{"hidden_size": 832, "norm": "rmsnorm", "norm_place": "pre", "positions": "rope", "qk_norm": false, "parallel_block": false, "lr_head": 0.00326, "max_grad_norm": 0.5, "decay_fraction": 0.313, "train_tokens": 906800000, "dataset": "wikipedia_en"}
Each number is 128 + 32 x the weight over its row's rms, rounded and kept within 0 to 255. Layers, rows and columns count from 0. The size above them is the row's rms in percent of the matrix's.

# layer 5 MLP gate, 1920x832, rms 0.0275, rows 1487-1508, columns 520-623
size [ 95 102 102  97  96 101 104  98 106 111 102 102  97 102  98 101 103 101  98 103 104 111]
[[134  38 133 148  59 122 121 128 201 159 137  74 151 142 124 118 117 161 123 160 150 120 110 187  68  88 139 117 147 148 110 107 100 147  88  92 170 139  97 152 175 138 129 178 131 122  62 167 146 164 125 180  78  75 135 176 148 151 102 118 118 158 125 170 102 115  94 112 199 167 149  49 101 154  87 158 135 202  66 181 128  99 125  94 123 119 129 133 175 111  92 174 191 129  80 123 140 162 149 109 169  71 157  58]
 [136 122 171 130 197 155 122 106 193 122 135 134 184 100 119 113 137 126 186  93 187 145 124 166 125 132 130 121 126 187 146 156 143 154 163  75 157  96 131 137 128 117 197 122 112  99 107 137 138 195 105 119 138 114 160 163 123 139 143 154 226 113  70 131 167 119 139 126 198 150 160  82 145 197 130  86 188 206  97 169 132 149  88 104 149  73 150  89 176 105 118 154 126 144 104 139 110 190 142  75 133 118  90 109]
 [ 94  60  67  79 101 141 158 117 172 167 100 113 110 149 115 129 166 138 115  65 211 136 129 203 125  89 227 107 128 115 148 131 113 177 150 108 143 127  94 131 119 131 115 112 117  87 112 140 122 143 144 151 147 128 127  82 155 201 180 137 142 118 137  89 141 132 140 117 151 139 149 123 128 198 101  92 150 197  94  94 121 175 170  90 221 131 120 126  64 170 144 175 181 163 142 154 167 139 120  82 106 140  80 148]
 [147 134 147 137 159  97  86 128 178 119 206  95  96 161 172 172 156 155 164 117 141 152 129 110 116 122  87 127 137 121 161  97  97 102  89  89 190 114 143 118 123 154 121 149 141 115  75  80 172  51  89 126  64  53 106  41 123 151  89 170 102 128 148 154 124 143 147  41 120 149 114 108 115 161 116  85 123 105  92 124 115 146 166 139 174 154 142 106 162 124 108 158 190  77 114 110 177 183 133 116 117 129 140 100]
 [110  44 132 109 141  94 112 121 123 144 146 105 144  93  97 119 137 106 141 109  77 107 136  65 182 155 179  97 145  82 146 125 114 195 148  99 116 141 121 180 188 133 109  57 138 160  53  94 203 146 140 141 113 135 112 108 133 145 149  82  85 165  95 145 133 118  96 119  71  92 158 163  99 118 121 160 157 125 193 156 140  90 134  65 133  90  90 174  96 143 153  95 117 154 161 112 145 145 148 124 146  85  99  96]
 [134  62 127 158 111 123 121 116 142 154  92 112 115 134 113 169 112 204 168  80 136 122 138 139  34 158 144 187 195 136 107 146 111 149 123 109 156  93 150 111  81 118 122 120 148  96 123 159 156 182 100 115 164 102 131 143 128 126 131 135 151 101 150 172 184 129  99 167  92 133 131  84  79 127  97 127 113 150 121  71 133 156  82 125  88  86 158  91 132 125 144 127 110 152 110 204 129 115 130  64 152 102 161 105]
 [175 101 111 157 154 144 150 148 145 171 155 110  81 115  99 129 221 111 124  83 152 131 194 157  94 107 105 129 124 156 142 152 185 153  99 111 106 135 119 160 182 189 101  70 108 135 155 122 118 159 173  97  94 181 160 112 100 112 153 106 141 135 147 163 155 188 135 123 129 153 116 130 213 167 131 154 105 120 111  92  90 113 128  90 106 106 163 176 147 122 189 189 101 147  76 113 105 179 160 159 153 132  95 166]
 [ 86 121 140 100 143 153 166 103 145 144 127 158 123 153 169 135 157 101  82 118 122 143 122  99  46 107 103 122 157 145 134  95 123 185 135 110 164  68  99 153 125 203 127 149 125 118  70 146  96 133 120 114 163 167 109 169 146 158 139 140 137 164 140  97 160 113 168  81 138 171 129 109  77  94 145  87 138 112 101  95 121 116  79  83  53 147  72  88  93 134 131 134 162  64 122 116 153 183 117 166  76  90 113 129]
 [103 159  57 110 130 112 111 111 176 240 136 128 175 137  69 154 104  98 198 100 142  87 110 104 124 158 110  99 147 112 133  92 198 136  63 132  26 103 141 173 156  99 121 142 131 127 136 161  89 136 160 127 155  95 186 153 126 115 122 123 103  94 131 130  76 118 145 161 161 155 122 128 125 118 134 148 135 147 164 134 106 147 136 135 149 165 135 173 145 174 109 206  86  64 144 138  97 114 127 132 133  95 153 118]
 [146 146  78 113 152 138 121 136  99  88 117 133  73 101 150  73  95 135 109 128 134 146 150 103 178  91 141  69 164 113 188 144 131 106  84  97 111 147 168  86 106 198 121 115 107  88 122 155 144  83 177 102  70  83 142 105 141 117 188 113 111 111  98 162 125 165 165 126 118 111 123 146 122 143  66 148 168 154  63 131  99  93 131 152 121 105 103 141 144 148 100 132 111 128 115  93 140 214  98  95 133 159 125 107]
 [ 94 115 120 152 105 146 162 178  91 113 126 160 199  83 149 144 117 119 132  57 143 118 137 128 133  95 160 145 159 152  68 130 214 139 146 114 107 108 140 121  93 212 159 111 140 103 114 108 101 122  87 128 107 123 109 145 137 195 138 110 106 110 164 179 159 144 165 140 117 153 169  86 153 136 120 140 145 133 147 143  94 122 173 137 145 114  94  98 136 203 141  83 157 114 173 102 139 175 131  97 109 113 136 119]
 [137  88  94 176 146  92  94 128 192 206 131 140 105 183 157 188  92 107 159 118 156 125  98  92 151 210 133 117 166  82 122  96  96 142  97 129 107 136 156 153 170 134 123 125 133 109 191 131 137  91 131 130  65 148  87 129 153 157 126 136  86 114 110 155 127 101 128  87 199 166 145 120 122 104 135 175  96 103 182 142  88 169 147 168 147  96 101 136 140 122  90 138  89 128  56 150 119 192 128 157 153 108 140 129]
 [111 112 185 121  73 103 129 112 114 148 142 154 192 101 141  88 128 134 109 155  94 132 190 120 186 120 201 104 118 138 109 118 111 139 140 182 143 118 119 135 154 104 123 137  94 135 120 150 187  84  46 170 112  78 117 148 120 138 148 105 109 170 158 100 184  91 165 131  89 145 143  65 116  98 126 179 128  77 116 113 118 104 145 132 108 130 135 161  87 156 124  86 146 100 129 175 112 150  61 147 115 151 115  75]
 [140  86 161 152 151 118 124 120 138 158 115  73 126  73 125 143 160 128  79 132 133  90 150 168 144 151  83 109  73 105 104 182  98 149 141 176 102 132 144 133 172 114 109 130 145 130  36 152 166  65 119 130  79  88 135 110 141 141 126 121 156 133  94 201 154 127 104 125 137 170 125 138  82 158 108 147 168 118 124 144 129 120 124 100 144  70 106 116 161 125  60 142 135  93 100  86 143 163 101 137 116  19 128 166]
 [171 119  47 104 100 146 112 125 100 131 117 101 152 151  97 147 152 145 139 107 153 114  64  87 135 139  95 119 176 146 168 108 135 121 101  88 132 182 164 174 146 180 165 154 146 159 149 181  95  98  86 138  78 140 128  63 167 186 128 149  87  89 118 114 136 138 150 177 180 133 110  69 142 123 105 139 144 160 161 139 106  89 164 132 106 150  69 125 107 141 133 164 134 166 116 164 148 147 120 111 111  90 155 115]
 [158 133 117 141 129 162 104 134 174 200 124 115 149 126 124 146 180 116 102 169 102 113 107 175  96 139 135  86 191 141 101 108 110 103 138 145 133 171 127 147 149  83 115 121 155  83 138 123 142 117  37 108 205 118 136 111 118 126 109 122  92 148  59 107 134 118 185  87 109 103  72  93 155 124 111 189 172 148 143 174 135 103 112 114 127  94 131  98  54  95 135  99 166 175 126 149  96 147 147 106  92 126 131 151]
 [123 115  91  73 155 225  80 127 135 150 174 111 110 141 135 120 168  93 111 127 194 139 118 135 147 161 133  51 154  72 166 100 132  74  53 132  91  79 146 152 164 114 148 180 137 144 135 167 167 101 118  74  81 113 121 114 178  99 174 132  70 105 117 101 169 143 101 166 106  93 103 126 148 122 100 100 156 158 121 199 117  93 102  99 172 180 160  80 123 111 118 129 143 149 135  88 135 131 175 135  88  97 118 130]
 [100  79 111  93 137 139 131 126 137 144 113 145 149 146 151 165 182 104  88 135 150 176  76 160 114 126 116 128 145 121 188  60 122 132  95 125 157 130  88 188 136 165 175  74 121 124  74 151 161 161  55  96 111 131 100 133 170 123 150 111  76  57 154 142 114 130  80  75 132 108  64  63 135 120  28 128 133 154  60 106  86 127 125 118 140 110 112 153  77  70 133 123 143 128 115  87  90 136  91 152 141  98 116  83]
 [122 145  80  92 135 148 112  95 133  84 108 180 100 102 154  60 141 137  97 162 121  90  94 116  86 161 139 109 128  80 159 143 126  84 137 142 158 133 149 172 100 138 148 152 131  86 157 128 185 134  59 109 133 147 150 145 118 155  86 121 100 157 135 125 151 127 163 132 124 137 102  90 114 103 146 143 111 118 136 131 133 122  93 105 163  69  60 127  93 154 154 122 121 124 117 121 147 139 131 180 171 110 100  95]
 [152  57  80 112 118 191 157 127 101 190  95 158 114  87  86  96 135 150 145  95 153 147  84 150 150 142  88  86 125 176 170  91 183 110 145 135 126 173  52 148  91  78 152 122 121  37 128 182  85 181 132 127 136 190 100 127 112 163 151 159 166 106 100 130  70 109 115  68 147 123  94  85 129 136  88 133 179 129  63 112  97 187 140 181 161 146 117  94 148 145  76  98 171  81 127 113  87 140 127 135 127 143 118 123]
 [ 95 120  95 166  94 199 146  92 157 147 103 120 196 174 139 138 124 124 140 117 173 105 109 166 101 121 209 135 170 178 126 116 133 161  58  64  69 125  95 174 109 155 132 154 171 112 161 134 145 105 125 102  83 134 100 136 113 175  96 165 138 114 140 129 136 134 150 192 158 119 170  91 106 130  91  82 130 186 150 101 174 157 140 107 131  35  82  96 147 153 183 102 122 131 176 141 140 167  96 115  87 123 140 125]
 [108  95 119 164 146 141 146 129 146 112  60 110 123 185 143 164 141 136 157  40 193 121 112 119 101 135 120 161 100  93 176 137 149 109 170  88 116 131  89  92 140 137 195 151 101 148 135 114 120 111 172 131 116 149 173 133 144 194 165 108 123 126 161  40 112 130 159 171 157 139 135  94 128 128 103 142  76 114  57 141  80 179 110 101 203 140 142 161 136  84 107  80 150 129 115 161 112 142  90 112  83 129 155  87]]
# layer 5 MLP up, 1920x832, rms 0.0265, rows 1487-1508, columns 520-623
size [ 98 103 103  98 101 103  97  99 107 105 100 102  98 105 104  97 105  99 100 103 104 101]
[[151 136  96 104 171 161 121 123 115  96 123 142 204  96 143 180 159 151 164 141 128 101  95 182 137  87 184 164 156 167 154 145  84  75 125  48 122 152 117 147 152 157 172 106 168  53  98  76 117 120 130 105 106 132  90 121 219 101  81 127 143 130 123 140 122 159 121  96 119 125  37 159 136 115 117  78 137 140 139 157 132  93 121 138 153 129  96 124 110  90 113 153 188 176 139 154 141 113 123  91 124 114 106 200]
 [189 180 140  92 132 140  94 118 142 113 105  69  66  94 150 167 165 162 210 115 147  95 153 136 157 141 140 115 120 120 172  76 171 143 180 109 175  90 185 122 155 161 159  91 178 141  81 105  83 129 140 137 125 150 131  94 135 116  69  82 132 137 104 140 134 132  83 119 133 176 160 101 130 133  85  93 147 135 153 152 124  75 157 111 134 151 136  81 131  94 244 120 153 146 166  95 106 136 216 124  97  86 144 125]
 [118 159 136 154 179 132  74 172  66 154  93 195  78 148 113 116 137 122 111 115 122 131 137 111 110 155 139 158 117 157 173 192 133 149 172 144 161 212  78 145 106 131 123 162 100  84 145 168 108 170 147  81 149 163 176 139 138  83 148 119  56 149 156  80   0  52 154 128 128 107  98 157  91 137 178 148  97 127 182 102 103 118 188 122 127 134 158 100 121 120 133 109  62  70 102 182 119 106 182 128 183 114 198 138]
 [123 121 130 120 178 169 178 132  37 168  94 191 185 150 106 142  93 162 126  47 140  94  94  93 195 152 166  99 148 150 117 113 163 137 159 151  97 123 127 153  60  97 150 163 157 106 177 181 122 136 170 154 159 161 198 108 118 130 116 133 133 124 138 164 131 137 153 147 145 115 120  88 135  98 110 177 118 139 190 140 167 140 130 112  73 134  89 157  93 105 129  95  36 192 170 146 130 138 119 179 131 128 172 137]
 [ 94 147 132 147  64 155 124  84 111 142  95 137 121  89 122 120  88 153  87 118 125 139  60 116  79 102 126 158 156 160 129 148 104  93 117 203  91 114 133 140  74 159 167 117 136  89 120 129 157 143 117 137 159 213 145  82 142 161 167 110 114  70 127 150 131 183 131 101 102 140 106 130 103 108 184 100 158 121 103 124 110 148 127 191 103  94 163 161 120  64 100 175 132 178 165 128 126 144 112 163  89 153  84 138]
 [164 150 117 119 138 155  65 111 102 137 140 147 157 127 186  85 141 115  95 138 135 155 109  73 191  97 147 118 129 140  98 103 153 111 156  56  59 183 124 106 165  86 125 165 165 149 132 179 153 138 109 158 185 116 179 178  76 113 175 169 139 121 112 128  78 164 127 158  95 125 143 154 110  98  77 115 142 176  73 120 101 148  74 136  70 149 112 135 125 118 119 146 128 131  85 190 131 100 172 129 143 104 127  98]
 [154 120 105 119 134 159 180 104 177 113  69 105 136 165 165  92 107 100  77 153  97 142  95 122 134 178 101 120 139 113 127  99 136 138 135 128  97 139 179  79  91 134 102 136  83  86 138 164 172 126 125  86 131  94 168 111 200 127  96 146 120 143 160 128 104 139 113 109 161 141 128 133 131 132 126 115 132 214 117  99  91 152 120 100  94 152 162 131 161 138  40 150 133  75 148 182  90 109 160 169 174 161 137 186]
 [135 122 119  53  69 144 133 133 134 105 185  75 128 130 100 144 130 171 116 113 132  80 119 134  87  99  56 142 115 152 164  60 111 151  58 128 217 111  96  85 166 129 119 101 116  84  88  53 163 106 191 154 176 165 170 140 112 108 135 157 131 168  89 118  73 135 142  87 102 168 150 105 141 162  86  30 175 126  63 130 138  92 130 133  80 113  86 137 185 101 142  63 121 105 156 171 136 144 162 109 142  98 109 122]
 [116 145 144 165  88 106  75  83 149 148 133 100 128 104 139 129 145 136 137 176 149  94 156 117 119 141  17 153 195 165 139 191 170  83 137 189 161 147 144 133 167 137 135 191 117 126  64 180 139 133 125 198  38 168 140 101 110 140 106 114 101 128 124 118 171  98  84 172 151  60 113  92 131 116  57  94 205 103 114 112 126 185 173 141 132 153 119 138  85 182 131 182 173  56  94  79 159 152 116  88 168 121 152 146]
 [145 154 125 147 126 144 178 179 113 199 153  98  25 113 142 127 159 188 141 153 151 182 166 158 174 147  77 153 131 102 125 149  92 124  98 142 140  99 165 110  83 138  98 140 176 153 110 173 159 127 134 115 138 134 130 109 147 110 123 132  76  79  72 158 151 130 162 130  98 149  75 145  91  97  93 133 151  73 122 128 125  70  88 128 129 127 122 144 161 108 141 173 174 159 115 171 106 172 189 143 144 123 156 115]
 [ 83 144 118  95  95 166 151  90  93 137  73 166 127 142 106 176 141 167 109 164 152 108  83 153 109 167  96  60 140 156 103 155 133  70 115 115 127 161  89 196 150  99  72 128 150 101 123 149 150 137 172 124 129  87 147 129 151  97 163 109 183  77 125  93 141 144 185 104 152 115 155 166 137 112 138 140 130 155 118 165  53 154  96 105 167 111 116 193 151 125 124 165 151 143  70 146 127 110 137 129 102 187  88 135]
 [105  91  98 143  89 195 116 160 124 114 180  99 119  76 126  88  83 150 169  75  88 104 154 199  61  97 113 125 157  76 138 126 138  87 146 121 107 118  95 125 155  53 180  93  85 123 134 125 148  98 113 145 141 116 141  74 101 120 207 121 104 100 137 174 160 110 149  97 172 126 136 130 163  69 132  87 120  64  94  56 105 164  73 151 122  96 138  88 153 104 153 117 154 120 158 165 107  69 133 148  98 118 157 133]
 [141 171  96  72 148  90  97 102 148 172 114 145 134 180 122 136 152  84 154 128 159 150 136 130 123 124 122 126  82 164 131 176 174 121 157 137 210 134  80  86  92 132 140 144 130 172 172 139  96 161 183 140 128 149 134 117 132 124 121 106  51  94 158 174 101 106 115 152 212 165 158 127 167 160  96 160 170 140 145  95  68 131  85 117 101 144 127 168 106 118 124 114  99 138 181 108 123  84 110 140 153 114 113 162]
 [157 113 114 178 127 110 138 122 139 149 170 140  82 165 115 156 152 149 166 101 106  97 131 103 134 125 133 136  83  97 159  98  85  94 157  89 145 139  89 129 137 128 131 134 145 105 140 121 105 139 105 174  94 143  93  90 119  64 140 186 131  68 114  77  81 130 105 140 145 143 153 169 126 125 120 139 115 156 148 104 130  93 126  79  64  81 153  89 123 135 115 109 124 100 137  87 154 148  90 121 130  98 109 129]
 [ 83 137  35 134 146 170 170  77 141 157  94 124 174 151 110 176 127  76 169  70 105 103 161 147  93  94 176 127 148 156  89 153 142 146 161 130 112  99 136 114 184  97  97 155 131 144 112 108 113 212 126 144 110 100 216 101  91 161 114 167  97 130  99  65 108 125 100 138 148 144 127  41 120 110 157 165 158 113  96 125  98 138 181 155 143  98  84 179 147  90  91 124  97 114 139 116 127  88 147 131 109  94 129 101]
 [ 61 140 176 165  69 108 116 121 204 123 107 134 117 136 125  94 144 131  88 155  69 175 110 197 128 129 132 137 168 112 150 110 110 106  93 192  99 157 136 113 100 127 141  63 102  82 126 168  85 146 100  46  90  72 139 151 113 105 142 124 151 173  55 105  74 143 134 100 141 133 133 133  64 143 188 139 108 143 160 128 145 129 126 134 153 120 145 121 113  95 131 106 116 111  95 151 137 151 105 122 158 153 121 105]
 [134 131 130 116 128 142  94 140  93 180 100 112 115 184 139 134  93 119 139 114 160 153 147 158 135 151 149 153 156 145 118  72 126 116 141 158 165  67 165 151 163 110 146 157 185  98 149 113 166  71 177 159  91 140 164  98  73  83 107 142 120 160 191 112  65  90 174 151 100  99 132 153 101 167 124 108 138 128  74 167 122 136 142  92 202 148  74 135  87 159  88 167 149 122 113 151 132 106 163 152 111  59 151  76]
 [160 147 167 115 105 155 158  79 143  98 104  63  92 164 216 199 150 135  90  88 166 164 119 133 158 171 130 109 150 106 149 144 159  89 131 123  98 143 201  78  76  45 154 156 158 128 129 143 132 157 173 160 102 157 110  34 129 123 173  75  65 141 168 127 118 147 129  91 153 140 123 123 138 169  81 125 122 162 132 111 110  98 121 129 123 187  99 109 102 158 138 133 137 206 104 181 132 135 103 169 160 110 132 173]
 [116 117 147 117  99 142 168  71 103 160 168 123  83 137 130 220  77 131 151 139 121  85 133 164  90 103  85 177 177 126 195 130 104  88 105  84  94  95  98 149 133 147 157 112 180 155 145 115 184 104 138 151 134  91  99 149 117 234 140 116 126 131 131  73  44 142 111  98 120 118 130 172 105 143  85 184 151 148 182 156 126 132 106 123 102 113 171 114 115 111  96  87 116 117 112 105 111 104  76  88 130  91 109 125]
 [106 114 159 112 133 111 203  97 113 131 160 113 128 132  98 120 121 191 151 157  92 103 108 147 209 193  92 119 123 110 111 103 124 157 140 146 132 111 182 134 119 121 174 152 123 169 126 163 147 144 129 165  92 108 111 144 144 162  83 137 126  73 117 120 196 171 104 142 149 171 111 105  87 164 155  66 148 123  78 169 152  69 190 148 114 182 118 159  62 116 102 158 129 146 155  29 140 152 116 101 113 101 148 149]
 [175 159 121 145 123  97 173 156 147 187 152 127 128 159 135 182 112 192 118 129 126 133 111 142 155 113 175 151 185  77 155 116 103 177 113 145 116 141 106 164 177 121 122 151  42 116 143  44  93  92 140 131 197 101 149 183 115 116  90  86 132 171 115 112 109  58 116 191 212 149 122 143 106 133 122  88 104  56 119 145 149  72  96 136 121 102 118  90 180 113  96 131 175 109 106 143 117 151  48 127 165 136 102 100]
 [140  69 164 135 115 150 140 150  84 145 159 111 118  95 121 159 146 170 129 162  90 163 127 112 190  90 113  77 107 185 116  86 173 116  97 155 128 172 199 123  84 139  94 141 106 189 125 111 115 144 107 134 106  91 143 102 128 106 131 176 149 120 104 159 147 102  88 119 121 107 135 129 113 132 127  74 155 143 178 161 161  81 116 132 106 142 129 134  82 177  83 152 110 119 153  91 151 100 105  98  90 179 126 189]]
# layer 5 MLP down (transposed), 1920x832, rms 0.0262, rows 1487-1508, columns 520-623
size [ 98 103 103 101 101 102 101 100 105 103 100 102  99 104 102  96  99 100 100 102 104  89]
[[141 116 101 154 146 102 158 140 126 137 127 140  89 148 142 137 113 105 146 118 114 176  99 124  85 143 109 105 136 127  93  91 128 135 106 188  98 119 108 151 171 164 138 119 162 145  82 135 112 168 120 175  89 109 171 103 113  89 203 216 136 103 184  98 154 165 166  94 125 123 116  85  72 119  92 124  85 126 126  99 125 210  72 149  90 120 157 164 186 165  89 167 105 123  99 118  84 176 118 150  97 112 116 134]
 [ 93 130 164 152 135 103  93 164 103  97  93 141  85 219 171 172 111 164 144 109 134  76 122 102 191 137 119 100 101 155 147 152 124 142 119 137  92 131 104 130 153 124 109 108 119  73 125 140 114 125 149 185  98  95 136 113  64 105 118 157  75 103  97 179 102 113 126 145 157 142 129 125  74 121 100 156 100 142 128  81 157 137 141 130 139 183  95 108 144 156 147 146 122 115 140 117 164 160 204 109 100  34 146 134]
 [137 113 152  75 114 121 129 117 127 139 159 115 126 107 167 142  79 159 144 104  80 173 161 127 143  90 150 179 153  90 133 160 159 148  98  79  93  92  98 157 131 111 119 132 172 112 161 108 134 139 102 157 121 162  21 116 107 154 130  55 112  60 104  75 126 121 126 153 154 124  83  88 111 145 183 131 150 119 163  73 148 105  93 129 138 120  85 124 158  42 101 162  99  61 155 118  88  53 108 124  73 109 140 134]
 [ 64 106 118 147 182 130 168 120  87 155 140 153 126 131 131 206 105  92 103  84 154 100  88 103 155 141 162 138 106 153 179 126  87 134 132 143 185 146 158  43 100 180 103  94 124 124 123 106 188 114 149 122 162  94 154 116 102 145 124  87  92 176 141 122 177 138 117 124 160 134 101 156 118  94  53 147 154 138 158  60 116 173 143 152 107 179 138 162 109 130 151 146 112 187 179 132 191 172 104 155 135 143  79 122]
 [133 161  93 104 101  85 119 155  99 108 143 132 107 167 161 111  58 146 165 102 153 146  70  75 122  74 102 102 148 112  80 125 106 101 137 128 152 132 140 103 160  83 138 110 111  87 122 127 108 134 135 150 122 137 103 187  64 138  85 148 150 121 110 137 116 115 135  73 113  74 175 160 111 112 133 136 140 138 158  64 131 116 122 160  80 144 149 156 110 164 132 124 134 142 121 115 160 112  81 172 104 127 156 168]
 [ 97 133 111 169 114 146 163 112 105 137  90 143 179  74 101 121 112 111  87 112 164 146 142 139 167  91 119 132 147 112 147 121 118  63 156  71 115  74 167 166 100 116 132 127 119 175 147 141 102 122 145 132 126 103 195 127 170 131 110 110 173 175 120 100 148  76 103 104 135 152 119 114 115  83 178  85 186 166 119 152  99 134 109 108 102 102  96  81  94 147  80 149  99 134  93 168 103 136 141 134 124  93 121 132]
 [137 159 230 113 125 104 136 157 137 128  66 130  68 147 126 149 158 124 147 139  79 154 213  92 170 138  99 158 131 151 130 195  75  97  89 168 164 141 160 119 194 113 131 136 109 126 112 123 210  85 168 130 151 137 105  71 128  72  88 141 103 149 141 106 117  56 194  64 106  97 130 113 118 140 100  74 123 207  78 121 111  82 129  82 146  83  99 133  42 112 137 119 108  44 107 122 149 109 123 138 141 143  92 159]
 [119 129 114 154 161 134 107 139  66 163 103 114 113 102 120 139 110 129 190 145 173  86  93 104 163 137 178 108 161 151 164 130 112 122 114 110 130 147 133 211  98  58 114 152 144 135 153 166 119 171 161 119 143 130 118 157 126 147 164 126 108 173  62 112 183 108  79 142 118 104 185 183 142 156 114  92  66 140  77 148 127 208 153 162 149 140 169 119 156 124 150 104 175  72 148  89 156 149  77 176 163 169  75 142]
 [121 111 103 133 130  75 138 165 163 209 122  68 144 117 118  98 110 133  89 123 182 137 177 162 126 160 101 110 114 149 156 218 126 122 131 124 155  99  99 127 133 163 180 138 127 152 102  98 162 181  92 148 155 143 124 145  86 130 218 119 170 169 100  97 167 103  86 110  70 145 157 138  74  90 104 120 181 155  86 110 102 101 100 102 167 186 185 174  93 135 163 147 155  89 161  89 112 133  83 123  38 142 146 122]
 [141  91 177 101 120 125 114 128 175 140 150 145 164  72 142 143 109 114 138 124 127  72  93 131 151 142 144 129 101 131 135 119 102 141 127 112  91 181  91  88 168 145 170 117 124 178 211 181 181 139 144 132 185 186 177 151 121 137 166 192  85 117 190 142 128 132 195 114  90 179 105 112 133 138 124 136 123 104 115 121 101 136  68 122 150  91 146  79 132 105 129 182  85 135  74 127 112 122 130 145 140 180 118 126]
 [ 77 160 106 161 127 148 123 102 172 136  73 114 130 179 122 169 103 154  85 195 135 150 115  94 129  76 136  40 105  97 105 187 118 173 169 107  98 115 114 141 153 101 140  99 158  87  98 100 104 113 130 156  94 119 133 177 165  63 113 163  98 174 118 122 174 142 134 120 166 114 110 125 106  94 102 123 159 101  80 128 155  82 159 149 165 152  95 155 110 166 108 168 114 136 130  96 166 211 135 108 120  76 131 151]
 [136  63 102 133 121 131 146 143 198 191 155  86 144 166 141 104 104 158 174  92  65  85 122  86 170 153  82  97 140 135 147 111 105 134 161 146  82 116 116 104 146 109 110  57 100 139 153 141 123  97  76  97 144 130 141 114  77 144 150 187 101 112  93 147 117 109 153 147 138 149 118 173 152 100 173 203 129 125  89  99 145 198  68 128  78 142 114 113 111 100 136 149 106 133 128 140 148 163  55 204 119 202 164 184]
 [113 117 148 116 123 183 118 150  88 116 125 124 104 118 129 136 128  85  92 123 105 101 144 100 124 127 114 146  84 158 141  51  89  93 122 111 126 135 185 163 154  99 132  80  94 151 117  83 122 137  74 143  78 126 142 169 119 104 143 114  87 121 163 175 149 136 144  94 127  50 120  82  85 155 141  97 157 102 151  98 124 148 180 168 124 112 137 103 130 144 122 153  43 144 124 139 113 148 137 162  81 150 118 135]
 [138 127 142  68 102  95 172 186  50 138  90 164  95 127 135 105 140 168  54 101 132 129 141  64  95 114 116 123 123 125 153 104 151 139 136  81 128 155 150  96 151 125  88 108 134 109 148 123 116 130 178  36 112 122 114 135  93  84 150 106 168  79 134 143 130  80 121 114 110 145 103  70 140 102 111  88 103 110 140 175 128 178 153 152  75 119 131 105  84 118 145  90  92  90  99  94 163  80 189 152  97  88 190  82]
 [ 80 112 132 102 152 140 150  89 160 119  72  89 176 145 153 161 119 120 105 122 157  90 119  96 158 151 133  98 127 159 102 174 116 144 163 135 117 149 153 189 160 162 108 117 140 143 182 144 113 160 154 153 167 128 133 151 152 183  77 135 117  85 103 117  86 125 129  75 106 121 112 136 171 136 122 153 132 127  67 164 119 135  77 134 137  76 150 143  98 105 103 117 139 118 201 142 140  95  91 110  69  85  87 101]
 [132 134 118 136 147  23 174  95 142 100 115 157 141 146  94 154 134 127 116 179 129 247 182 192  84 101  83 118  81 137 138 128  96  95 138  85 156 119 165 132  93 151 143  85 103 108 165 108  80 105 201 153  85 108 119 216 151 136 100 103 142 101 132 106 123 132 119 196 117 134 131 141 130 146 199 119 159 138 133 130 174 156  93 121 147 107 177 112 133 131 121 152 107 128  84 126 165  87 122  95 163  86 114  83]
 [ 96  83 138 173 149 111 127 174 111 143 115  96 109 130 113 128 115  81 206 143 147 159 104 161 129  55 158  88 151 132 121 128 148  91  97 109  99 141 104 137 161 129  92 106  88  85 145 117 119 194 116 121 162 105 131  76 128 162 137 137 193 115 120 125 163 153 139 151 146 139 134 129 132 134 135 134 118 172 150  91 155 158 110 164 124  62  98 132 115 170 147 132 122 180  99 122  88  82 137 138 140 169 134 144]
 [151 159 112 126 139  91 137 110 157 150  89 116 135 149 130 118 112 122 172   8 125 130  91  86 117 163  81 109 145 185 163 110  99 101 141  68  92 115 115 149 172  83 106 145 105  85  95 142 151  74 149 139 166 120 160 143  54 171 118 149 168 106 133 131 141 145 138 131 136 143 129 167  95 149  61 139  98  44 152  81  68 132 158 166 166 178  87 157 112 166  76  88 156 140 117 113 151 189 136 145 135 154 113 143]
 [125 139 162  98 125  83 162 123 142 154 102 112 123 157 124 144  86 170  70  29 107 173 182  94 112 130 131 165 109 149 115 136 137 104 126 161 126  90 171 126 147 108  99 191 157 142 138  56 166  91  88 156  86  96 160 129 181 108 181 105 149 157 155 123 128 155 123 143 120 160  92  86 167  51  78 116 150 164 164 187 109 111 147 130 122 142 129 158 130 115 147 131 147 166 112 115 178 140 105 135 131  82 163  92]
 [117 209 141 168 133 180 152 154 141 141 136 166 100 140 129 117  74 150 119 136  69 100 135 112 113 147 175 133 157 104 132 181 102 130 105 123 119 144 163 138 132  90  74 103 123 140  90 159 116  73 157  92 140  90 157  93  87 123 139 133 158 165 132 124 145 204  87 134  56 108 157 140 139 124 122 141 103 138 146 125 148 167 198 107 142 113 104 145 127 183 138 163 140  77  73 106 160  95 128 103  70 102 139 101]
 [110 163 155 154  91 129 111 109 139 116 138 161  93  85 115 127 106 102 141  96 162 152 155  92  91 107 175 117 161 101 124 151 125 148 123  92  64 174 115 106 100 153 127 133 145 129 131 108 128 139 159 135 136 142 153 178 120  81 101 182 143 137 137 135 144 127 139 110 138  91 116  65 101 104 147  94 139 156 153 161 151  86 107 126  97 104 165  79 136  84 124 142 192 161  87 183 125 152 151 120 173 120  90  78]
 [153 105 137 108 129 127 120 108 144 121  91 123 106 186 115 102 136 102 159 128 152 118 119 133  87 121 144 136 120  84 166 108 128 114 189  97 134 127  46 116 146 122 251 166 120 136 133 129 117 139 116 127 144 144 146 104 140 145 147 115 114 170 130  97 134 132 113 182 142 140 126 161 154 166  83 203 128 124  81 112 114 160 169  85 156 164  92 140 206  65 159  98 135 151 106 195 144 108 151  99 119 101 177  55]]